{
  "n_layer": 8,
  "d_model": 256,
  "n_head": 4,
  "n_kv_head": 1,
  "head_dim": 64,
  "d_mlp": 1024,
  "vocab_size": 8192,
  "activation": "squared_relu",
  "norm": "rmsnorm",
  "norm_place": "pre",
  "norm_eps": 1e-06,
  "positions": "rope",
  "rope_base": 77300.0,
  "rope_fraction": 1.0,
  "qk_norm": true,
  "attn_scale": 0.141,
  "bias": "none",
  "tie_embeddings": false,
  "parallel_block": false,
  "extras": ["gated attention", "a smear gate", "learned residual scales", "skips across layers", "capped logits"],
  "init": "normal",
  "init_std_qkv": 0.043,
  "init_std_o": 0.0,
  "init_std_up": 0.043,
  "init_std_down": 0.0,
  "optimizer": "adamw",
  "lr": 0.00142,
  "beta1": 0.9,
  "beta2": 0.99,
  "weight_decay": 0.2,
  "lr_head": 0.00381,
  "warmup_steps": 417,
  "schedule": "cos",
  "final_lr_fraction": 0.0,
  "batch_tokens": [16384, 32768, 65536],
  "seq_len": 512,
  "doc_mask": true,
  "train_tokens": 222400000,
  "steps": 5770,
  "dataset": "wikipedia_en"
}
Each number is 128 + 24 x the weight over the matrix's rms, rounded and kept within 0 to 255. Layers, rows and columns count from 0.

# layer 2 MLP down (transposed), 1024x256, rms 0.0708, rows 945-957, columns 0-127
[[146 120  90 124 117 137 152 115 141 112 108 143 149 123 105 121 173 138 106 101 124 132 132 112 123 138  88 128  67 129  99 134 148 107 166 163 147 127 119 105 139 130 132 113 155 122 105 116 129  43 131 148 168  82 151 116 132 154 140 153 171  59  97 142 127 129 100  92 159 190  86  95 150 162 129  79 128 167  69 112  95 143 117  99 140 103 118 177 130 147 152 141 161 125 118 140 187 152 127 139 148 173 149 123  79 109 173 186 105 121 141 118 115 112 104 172 172  96  91 125 110 115 126 189 141 151 154 123]
 [105 119 122 114 158 123 120 131 150  93 144 100 144 133 117 151 115 108 128  72 164 151 111 174 127 134 157 144 141 143 108 102 121 141 103 123 132  84 152 125  96  66 136 127 122 106 127 109 156 130 154 105 155 125 150 142 155 161 130 100 139 106  78 120 117 140 161 140 119 117 118 146  88 125  99 104 132 102 149 130 100 106 109 183 161 160 109 157 137 129 121 124 144 112  81 169 123  84 134  94 131  89 116 131  74  96  80  70 155 145 124 102 176 109 136 102 118 111 178 135 134 145  71 123  84 140 148 177]
 [124  94 133 100 139 143 114 125 156 117 128 154 122 113 132  96 147 134 119 207 181  86  82 168 147 124 110 113 117  97 143 104  74 130 112 117 169 143 142 105 119  91 152 115 117 144 149 158 106 156 144 156 110 167 141 124 142 134 145 123 119 125 133 116 124 109 121 128 168  95 141 112 117 142 149 130 142 152 135 145 156 126 135  93 102 115 189 141 121 124 114 149 111 129 109 164 109 107 143 164 139 137 141 140 129 141 164 119 111  91 158 156 136 102 153 109 129 124 126 109 104 160 106 134 168 156 144 149]
 [118 130 169 122 150 108  93 124 109 107 130 155 112 119 144 117 161 168  88 144 119 123  89 153 142 136 138 159 113 143 138 144  99 161 114 133 137 114 135 138 106 147 138 159 107 127 142 110 125 153  94 128 156 132 147 113 130 144  83 128 123 110 127 138 120 142 119 146 126 110 131 174 126 113 133 135 112 141 162 132 123 106 151 143 136 134 154 164 132 102 135 109 114 154 179 135 135 118 156 142 108 139 114 148  85 112 121  82 140  54 130 135 120 139 123 164  78 149 114 130 110 123 101 133 160 142 131 114]
 [115 128 125 101 170 106 147 128 142 131 111 104 130 106 136  95 100 107 128 148 106 143 140 115  88  67  99 106 135 161 129 131 140 111 169 115 115  96  93 104 162 103 119 119 154 126 118 153 134 153 128 121 126 134 104 142 117 104 134 151 130 121 127 124 198 132 158 129 129 115 131 122  83 124 157 145 119 104 104 103 148 151  99  87 169 114 125 117 109 123 125 146 157 150 146 136 126 152 120 125  82 141 117 124 109 136 135  96 147  97 135 187 116 133 152 131 193 159 154 121 149 116 123 104 156  78 151 142]
 [ 99 109 127 120 149 130 160 159 158  91 121 134 131 141 116 121 106 115 157 128 119 136 120 132 107 121 145 131 122 154 127 142 159 146 113 117 151 162 140 118 122 128 157 146 148 151 110 147 130 140 138 128 181 138 124 148 115 156 127 117 125 164  96  78 158 141 103 117 127  77 156 150 194 130 162 156 121 150 145 138  98 134 117 127  76 175 111 115 108 147 132 129 120 134 114 150 126 120 102 116 161 141 129 143 165 122 122  95 135 115 106 142 128 177 135 101 141 172 120 100 105 122 124 143 111 134 150 101]
 [121 129 118 139 162 117 108 139 138 112 115 129 125 141 153  83 118 145 135 102 153 148 120 146 119 132 153  87 153 106 120 112 152 159 107 120 165 129 135 154 126 136 123 153 166  85  98 154 130 121 143 102 138 144 126 118 140 154 110 116 142 122 150  94 140 147 108 152 171 147 151 142 155 138 149  75 111 123  92  81 105 113  92 120 120 130 120 150 147  90 145 147 131 169 110 115 105 115 156 145 126 149 135 137 121  73 139 105 120 107 102 106 142 128 110 152 129 140 122 139 119 166 137 181 114 131 149 106]
 [115 134 132 134 159 140 148 123 124 119 139 127 186 142 137 102 119  94 161 146 140 103 134 132 161 130 135 112 123  91  62 128 176 149 120 135 168 141 140 112 153 126 131 132 134 116 160 134 126 117 142  93 105 112 118 147 114 142 126 109 118 120 116 161 157 108  97 122 117  70 161 148 115 135 120 124 107 131  87 167 133 123 125 144 132  98 129 120 136 128 133 115 116 158 119 169 108  85 112 107 133 124 124  95 116 106 137 133 127 156 121  97 160 143 101 161 101  98 134 113 130 112 148 181 116 100 146 110]
 [104 103 176 124 158 122 177 207 145 142 137 103 171 114 144 101 158 123  90 135 134 125 101 120 117 164 118 140 120 150 146  78 144 158 156 167 164 176 160 108 135 159 146 146 159 174  94 111 140  82 123 154 156 117 110  90 143 123 128 125 129  95 118 110 139 164 128 117  88 130 155  74 132 103 143 103 103 117 156  99 155 104 118 145 144  92  91 177 144  85 130 164  78 105 105 112 195 196 121 110 141 156 157 112 113  92 171 110 123  82 109 143 145 158 146 100 171 197  69 138  63 150 115 145 112 143 131 133]
 [119 129  63  96 149 123 109 155 139 150 116  83 118 142 110 111 131  85 135 122 175 129 113 166 157 131 175 131  99 118 133 108 141 136 133  87 164 154 107  82 134 128 125 122 138 130 125 109 183 126 149 126 101 146 116 136  88 101 131 121 183 124 127 120  88 136 163 106 114 182 109 139 155 153 129 140 163 148 151 159 127 109 146 146 120 137 116 137  64 126 172 129  75 143 106 132 151 130 144 156 125 139 150 111 141 164  93 101 157 129 114 138 116 163 123 118 125  75 106 144 133 130 122 132  95 151 148 120]
 [119 149 150 127 137  63 134 134 137 122 122 142 150 113 129  28 115  98  85 120  98 141 153 117 115 156  97 114 110 127 108  92 142 159 137 119 119  78 135 128 119 148 134 118 117 124 147 154 128 157 103 158 135 126 102 170 123 150 116 124 183 132 118 111 158 175 133 156  50  75 188 135 143 154 131 118 120  87 127 117  84 113 153 155 144 113 128 125 149 100 106 124 184 143 125 162 126 116 101 161 151  96 141 111 115 144 164 150 137 152 106 145 120 119 145 181 164 168 173 177 170 125 158 148 176 132 162 166]
 [115 197  90 110 106 138 123 149 120 131 101 144 135 116 137 107 113 125 146 115 146 136 134  91 130  76 162 157 161 130 111 149 166 120 152 142 147  97  54 112 115 114  91 101 134 115 177 171 124 144 140 159 108 141 163 166 113 117 169  86 107 157 170 130 134 168 146 113 167 149 124 100 143 118 103 121  98 138  99  82 120 127 145 131 160 134 133 144 150 140 147 151 128 101 133  48 119 109 179 150 145  98 128 161 135 136 153 114 120 177 122 124 148 133 127 105  87 132 122 161  89 121 164 125 135 135 143 143]
 [ 96 136 146 137 142 166  98 151 141 144 121 128  84 125 148 118 147 108 109 150 130 124 131 128 126 134 127 109 121 107 134 144 159 131 122 141 148  96 131 140 135 116 114 114 130 137 118 140 110 165 145 117 148  93 155  98 129 127 111  87 133 115 123 153 110  91 165 158  83 110  84 112 103 118 139 123 136  89 140 162 113 129 134 139 144  72 114 133 129 127 134 110 120 110 130 177 105 136  95 125 173 100 130 130 112 121 149 185 134 115 139 115  90 139 160 130 107 146 133 127 109 161 121 162 148 149 122  90]]
# layer 2 MLP up, 1024x256, rms 0.0781, rows 946-957, columns 0-127
[[138 152 112 121 107 126 164  87 138 109 139 141 119 157 100 159 128 119 195 156 104 151 159 136 117 147 157 158 162 120 141  98 145 107 158  85 130 154 145 154 115 146 118 153 145 139 111  93 113  75 115 155 105 114 141 136 170 143 163 111 141 147 146 147 155 127 162 103 129 173 161 143 184 112 103 140 133 119 138 119 179 116 131 172  83 147  94 166 142 120 127 141 121 118 153 127 110 131 110 109 148 125 119 150 130 121 170 134 106 157 155 120  95 145 135  86 150 133 110 150 153 117 106 108 135 103  97 137]
 [122  95 149 164  44 113 129 102 161  87 116 148 104 125 124 129 127 114 152 149  86 161 143 127  94 156 119 125 161 191  92  92 131 140 153 117 134 145 135 157 128 123 116 106  63 143 112 127 123 130 104  85 161 108  89 133 132 146 120 127 114 168 112 129 101 104 136 117 124 107 111  93  99 158 142 121  69 129  97 131 123 100 159 167 127  74 155  94 115 131 116 121  96 140  99  97 157  95 110  95 123 140 172 140 142 146 108 121 130 129 125 140 142 104 128 117 142  77 132  97 131 125  94 127 111  85 137 148]
 [126 141 114 129 125 152 115 111 162 132 128 135  96 128 132 128 114 150 126 110 108 168  97 109 101 149 178 124 103 103 136  85 127 109 121  96 164 128 170 139 103 140 122 167 143 105 101  98 122 131 124 103 124  99 116 158 111 102 136 145 139 121 119 126 118 140 109 150 123 105 159 162  61 112  81 135 112 104 115 129 116 129 101 145 126 112 106  84 131 112 122 114 147 164 130 116 103 116 115  72 125 146 130 132 118  79 154 151 179 114 151 145 123 113 111 141 103 133 101 106 123 117  62 162 159 123 134  94]
 [153 128 114 104 128 151 105 150 166 132 117 136  93  91 131 139 103 163 125 174 142 111 122 147 112 146 157  89 151 113 131 119 144 129 133  98 105 121 124 142 104 146 121 131 121 134 103  86 104 100 125 122 132 140 135 117 135 129 138 141 119 150 100 103 158 121 128 124 153 134 147 132 122 160 147 169 103 119 169 103 167  83 177 163 133 119  94 106 162  88 101 134 117 139 116 129 104 120 111 104  98 122  96  76  85  70 163 103 129 149 121 161 140 126 194  84 154 152 142  96 138 119 130 156 105 163 129 114]
 [163 179 107 142 100 153 151 102 144 160 107 155 115 100 160 109 132 153  85 118 138 123 142  84 118 150 123 136 131 132 149 116 129 151 140 148 122 146 158 157 114 115 113 139 115 116 115 124 114 112 133 141 103 110 104 120 152 149 124 143 143 117 159 101 128 129 130  94 126 150 104 136  60 108  73 116 115 105  96 137 138 120  99 144 157 112 153 116 149  95 134 111 117 108 155 137 114 111 145 132 125 136 150 122  97 135 180 142 149 147 108 142 130 108 125 121 138  93 130 121 140 114 125 109 130  97 111 110]
 [159 119  98 129 127 125  82 171 178 133 150 138 122 139 109 168 116 158 146 119 109  96 125 132  87 128 140 148 101  95 128 158 146 174 148 156 139 118 106 130 132 142 123 117 156 133 135 119 130 120 104 143 165 157 118 147 109 138 131 145 148 127 147  90 127 157 148 110 154 120 138  63 122 133 125 126 128 145 160 118 149 117 146 150 160  64 125 107 124 145  97 113  88 141 138 140 130  93 143 124 135  97 144 135 110 142 169 144 140 108 145 123 123 141 148 142 166 157 126 123 123  85 106 140 101  94 128  92]
 [102 123 113 161 127 121 141 137 171 124 153 144 116 104 131 127  93 116 137 156 109  78 197 108 138 137 103 126 117  79  83 137 138 125 122 122 104 147 151 109 139 109  95 138  99 103 128 121 132 116 121 137 128  95 143 129 112 114 170 167 126 141 123 132  91 160 114 100 106 156 196 150 137 126 124 106 114 148 113 107 166  97 163 130 158 125 104 136 130 107 155 122 151  99 110 136 143  99 132  78 136 110 117 108 114 132 119 131 100 128 121  83 132 100 136 145 140 113  89 108 123 129 142  91 133 128 156 109]
 [126 152 139  79 102 109 205 199 131 131 159 149 155 105  96 150  95 123 145  80  93 140  94 119 111 150 121 174 164 130 162  71  94 149 105  94  98 124 156 130 108  93  48 152 141 136 134 163 141  74  79  78 199 124 113  90 126 154 167 150 158 112 102 135 136 144 138 120 144 177 150 124 113 113 125 150 138 132 131 144 147 122 111 137 147  50 131 117 102 109 138 123  96 160  79  43 127 137 148 142 104 144 121 105 148 107  93  57 147 169 149 142 129 150  92 104 100 155 169  99  89  96 120  98 123 130 187  63]
 [146 146 106 159 118 102 125 152 117 112 122 137 110 131 106 130 116 118 118 131 146 144 158 103 150 142 138 115 152 149 125 101 144 109 138 109 133 150 158 104 108 170  85 164 105 143 150 148  91 138  93 124 166 119 111 164 134 105 152 101 140 123 119  96 123 152 115 124 111 142 111 138 108 125 112 129 119  96  78 140 118  89 155 114 100 141  79 114 161 110 143 141 176 179 113 121 100 119  93 118 118 149 126 109 119 126 117 136 160 138 133 123 137 129 174 100  72 146 108 117 148 125 127 143 100  99 137  94]
 [139 124 121 131 109 123 118  92 128 120 142 130 178 111 141 146 118 165 174 139 106 128 166 118 164 149 182 106 166 128 120  88 105 113 116 170 170  94 118 136 114 177 131 143 157 142 163  94  69 150 115  55 146 150  91 137 122 127 168 113 103 136 154 134 145 221 126 148 148 128 120 154  97 159 192 104 140 124 151 114 103 167 137 139 129  90 110 110 136 172 114 108 199 159 183 121 135  95 194 128 152 117 199 131 147 137 108 110 113 125 101 108 130 108 147 144  96 113 117  54 143 156 154 102 102 105 162 124]
 [119 112  88 109 110 104 152 164 175 134 155 116 153 133 126 182  99 146 105  75  98 112 157 117 101 146 127 147 147 180 153 128 178 115 141  96 107 160  92 111  83 177 145 155  85 122 143 147 147  97 154 163 137 150 145 108 159  98 189 153 160 100 147 116 153 156 167 133 136 130  81 108 156 168 144  98 177 169 116 100 139 142 101 148 145 148 116 154 152  89  94 145 181 143 150 111 127 172  98 112 132 111  88 125 137  99 156 146 103 137 128 155 113 135 152  47 157 136 135 142 136 131  99  77 122 107 145 132]
 [114 139 173 115 106  97 143 115 150 148 125 146  61 131 134 134 101 159 117 151 109 105 178 136 126 123 134  68 157 116  87 152 125 144 113 183 131 142 133 150 154 171 125 142 146 117 103 156 137 127 123 120 135 126 121 136 159 148 155 114 115 153 133 120 142 121 131 121 126 136 109 110 133 139 153  64 165 112 124 147 130 126 182 168 157 119 116 134 123 147 114 131 129 126 111 150 129 138 139 164 158 140  90 121 127 105 112 121 157 169 157 131 105 112 149  96 123 101 121 114 125 126  99 128 142 123 149 129]]